config.toml
n_layer = 10
d_model = 192
n_head = 12
n_kv_head = 12
head_dim = 32
d_mlp = 768
vocab_size = 5382
activation = "squared_relu"
norm = "rmsnorm"
norm_place = "pre"
norm_eps = 1e-05
positions = "rope"
rope_base = 1020.0
rope_fraction = 0.5
qk_norm = true
attn_scale = 0.306
bias = "qkv"
tie_embeddings = false
parallel_block = false
extras = ["some layers without attention", "local attention windows", "shifted keys", "exclusive self-attention", "capped logits"]
init = "uniform"
init_std_qkv = 0.0275
init_std_o = 0.00435
init_std_up = 0.0275
init_std_down = 0.00308
optimizer = "adamw"
lr = 0.00258
beta1 = 0.9
beta2 = 0.99
weight_decay = 0.077
lr_head = 0.00948
warmup_steps = 346
schedule = "wsd"
decay_fraction = 0.607
decay_shape = "sqrt"
final_lr_fraction = 0.0
batch_tokens = 16384
seq_len = 1024
doc_mask = true
train_tokens = 118600000
steps = 7239
dataset = "wikipedia_en"
Each number is 500 + 50 x the weight over its row's rms, rounded and kept within 0 to 999. Layers, rows and columns count from 0. Numbers have three digits each. The size before them is the row's rms in percent of the matrix's.

# up: layer 4 MLP up, 768x192, rms 0.0984, rows 439-458, columns 64-127
# down: layer 4 MLP down (transposed), 768x192, rms 0.0967, rows 439-458, columns 64-127
up439 031:533535571566550538529444578522505529412445505490481409549541462527460504591509460484483409430526489515460519445431550425492511524463430413491421482456615483403484495486528570517483488480431490
down439 012:448527479499513506509528491435508412508529494556573557529533431431557429501525468527529499541463607502524441506540490544437549518466526490489554563521495411533588480485500392572566519587487474
up440 054:554555530491557500459539519560533585518466633496461447625537536548468438548477505472523477457636425501494462467437521429529545459490419477557492453517625530554470543529570526479500507382383529
down440 052:412478533501450541558396494481503543587584555524575462529456558484506420508472557544573479471610455492484438482551568585505494457540492450645459553560572534513490507395509396468515576464601478
up441 038:572549536557530566445470486605507459506459511448498487587477539551490431479485492415470486470522476537474500413403572481456511552459519470483471507419576512525495558481591572494453467570448537
down441 025:512513555428415464494499474432600505508467320540555503535494452446492518437476476462426410457479587492549483541566525494496507555523452579401577515483531516606513528503552485433459620517425519
up442 110:570417612513602475547508552500534557531527520516558464504474422564519515535504514507515513543456484488490540489455474499549485451466516500514544499486612508422438491554544514484537383479455508
down442 098:466476525595523599534437379473471456442486431505481487531500502503470455463400517487398520390432499420448518503436547444471523478472562451539628402493467469530469505532550547507423555357526467
up443 043:589479574505599526448477477459533493514381503471444491564508485475413535634473435479498470484543520484476496483491588409543503548413436487501529417411551447472465598597519525551459591492481540
down443 036:543417552582507487501389516472478425495413467520451500361524520488421499489471517516473492514487460575427462479392454470450555412500442489559508506523524489586516530456423438538564500409590512
up444 042:546566487522637489450458504529561572564440536457470463567467480540483484527581493517513476489556493573469591512455525446500545499406465450573447488460496564482431514495480534493536486479485485
down444 032:456557447489538412505502489501459415531516483599583526518464446475492560396535436549437509499480543408573537498527469500444467516455502522498442527476451469410531528402634467412449589468511528
up445 130:517590498541503536544526567504498473437485528478547521497491558504576541448444441447536438476557483478430484471463567500478501525560492427454521387542627449511540550485508506457470562484408531
down445 123:429442457562463492478483481405471521469583550507495474483401520496523495496364522490497484567545484444445521486543496510454480512583483550565478410528461507516490415493560540486404512519481518
up446 048:543451555526546551458519492508534544521452549471477466557463558554469429485574390434552438448547510502487649474450525417557533490518443504537450467511559490567499501526575611491490436501479568
down446 044:470515522409465502474496508510565420461598383514484534464497427517468503515508583491412439609520546557551520525509488558398473489533465584555504594506482532452569527496511478578527559515506524
up447 105:590543613576437487513502438458535538494477424542466474525531549571442486494507550409429523536491505563483490422485520500467518575521428414474439451572591605390462450518445572403429429441334535
down447 112:568537543513523464502462442576483502477520498481553513558566539474522459486486562470479542582495540508524491421572521499449458481534611484413509401434515521571464447423478459483511489384393491
up448 048:563504554537436544425485501460521590558488523470457378613544472582488424526536464421531466478494448538484505482430567458474521504499463530494363400470545481484525579509602527441502505527444559
down448 036:424456526520506474547559464484495521536471497544446590470532557545468581526484569490547457571461487454430506529544500472522524457457437536521490476440476495476496459545455407460464526473486499
up449 111:451489447567505554554440492528538589565444563467465409531371487600456376527548493491443494515491587497513486468489534449551530412422492487515529430475570528468441457471532530544492500593398496
down449 116:558453456422513420499601492451571483548531479510487423486549507490503462522427420545449490508545399426483510510450492498536561425558521480513579599508484528513417496535502448478548482534566501
up450 122:419483476476534508542505509647461530531512461578482422530562444584509495508502451501447421565515454547508439502429493511588587552502527540540375491451460484554447490439480437463583449533443619
down450 124:471531573430475484484517497479508483474452510472415507354510515628375539503487431559487473558467511544463588457522508512555531474508496482511462567458521470480437512548439521497554469489414461
up451 116:613522435501566479462423490460497465505524540447548488455593567438516400524491548488477455497572481571491501378585528408484560488555482535431484469456451507551440459496456450483502456471493493
down451 118:472539458492467519464461512557470519534486505514475555490500531546532504533454464449533481471488530576502563473483413502395601543562475500555547540461522461498520404563477436332469539528590536
up452 111:482474504552521439453590477512710446561486515523580442586454396447469460452521502490497476507512538445562465508444459413585497552479467510522551544574436509597443473446530568398498536514486495
down452 111:479522557509454516578610524467532536494474403444532477452449516535475424522466549528463622491524459441476511458482541516399466497509558423590481496423436394487445644508543375476521493475437545
up453 105:478574504495560546532451498497509496527502427529400507510492548461434517568526445470531472541557520479574537530487516492543467496534439461490492478482459587456491472510398508406600456513493581
down453 121:375560451520586551530507555599470459431506573531501536502524507505447539499536554541457503515482459543493528465501472528507457511526508492485465531499533411555527544461469413473507470608474498
up454 042:491539539548465484472508444483509615566499512545464486585491513514473428535531455437513441497549432503450576433485552446507517504468432422461525514500545514544449559574490488519535493495398498
down454 037:457457480439570456576494549471452517530534526513538435488537575441530524509456534477592509508567470559469441506504483447465507519606535584493445588471522521470538486377521448521497556572521468
up455 119:492600463547516541455487446498531508523521498408493528561501432577463588431504432512517538588490510524449505478468450511544507460471467383550565493486517476490425589472543371519465519454539504
down455 124:476533428565543530410654495525490497446588554499484456492521470515459478472483515535449492564502482536474412404468542550472554441518506487483494396463471419582539493555594492529495496458546466
up456 052:557553474610540604543459493584526493579477568471498545600454502515521487575537493464556411481508507470557453480515527426499493473508496502492546531488480482474527502510508524438502511559442536
down456 045:479512435466458465460468492553593546535487435495513588462484407523524492557453561461480518541410511530383502487484592596466517499457490526525466547385536473571514516487462497565553437419442555
up457 102:443538513556582505447471580540472566481510485510453350443445562507508557472451527358599506514511436497491395564512516470584421509460502459437455450441520503512430542505483563563550453499551644
down457 108:495481561400494499537471459515571439490513561522534583375467424434471505436521549554393488488482475512524489473498450425421456452580532515594453573412484406447488518454414512519458492478498473
up458 114:515492503603500558561439469511534538505491449460445398579456455494467451575581477477411459500545537490530404503547475443458522502508468386509371527470529511435505572488511502497439486550527481
down458 112:519508535499617533575436556456560523480473469487537464388451433520452511509517470560457509461511489475488516496493537541469488606539586460540533540563573412534470508578527494447541499486619394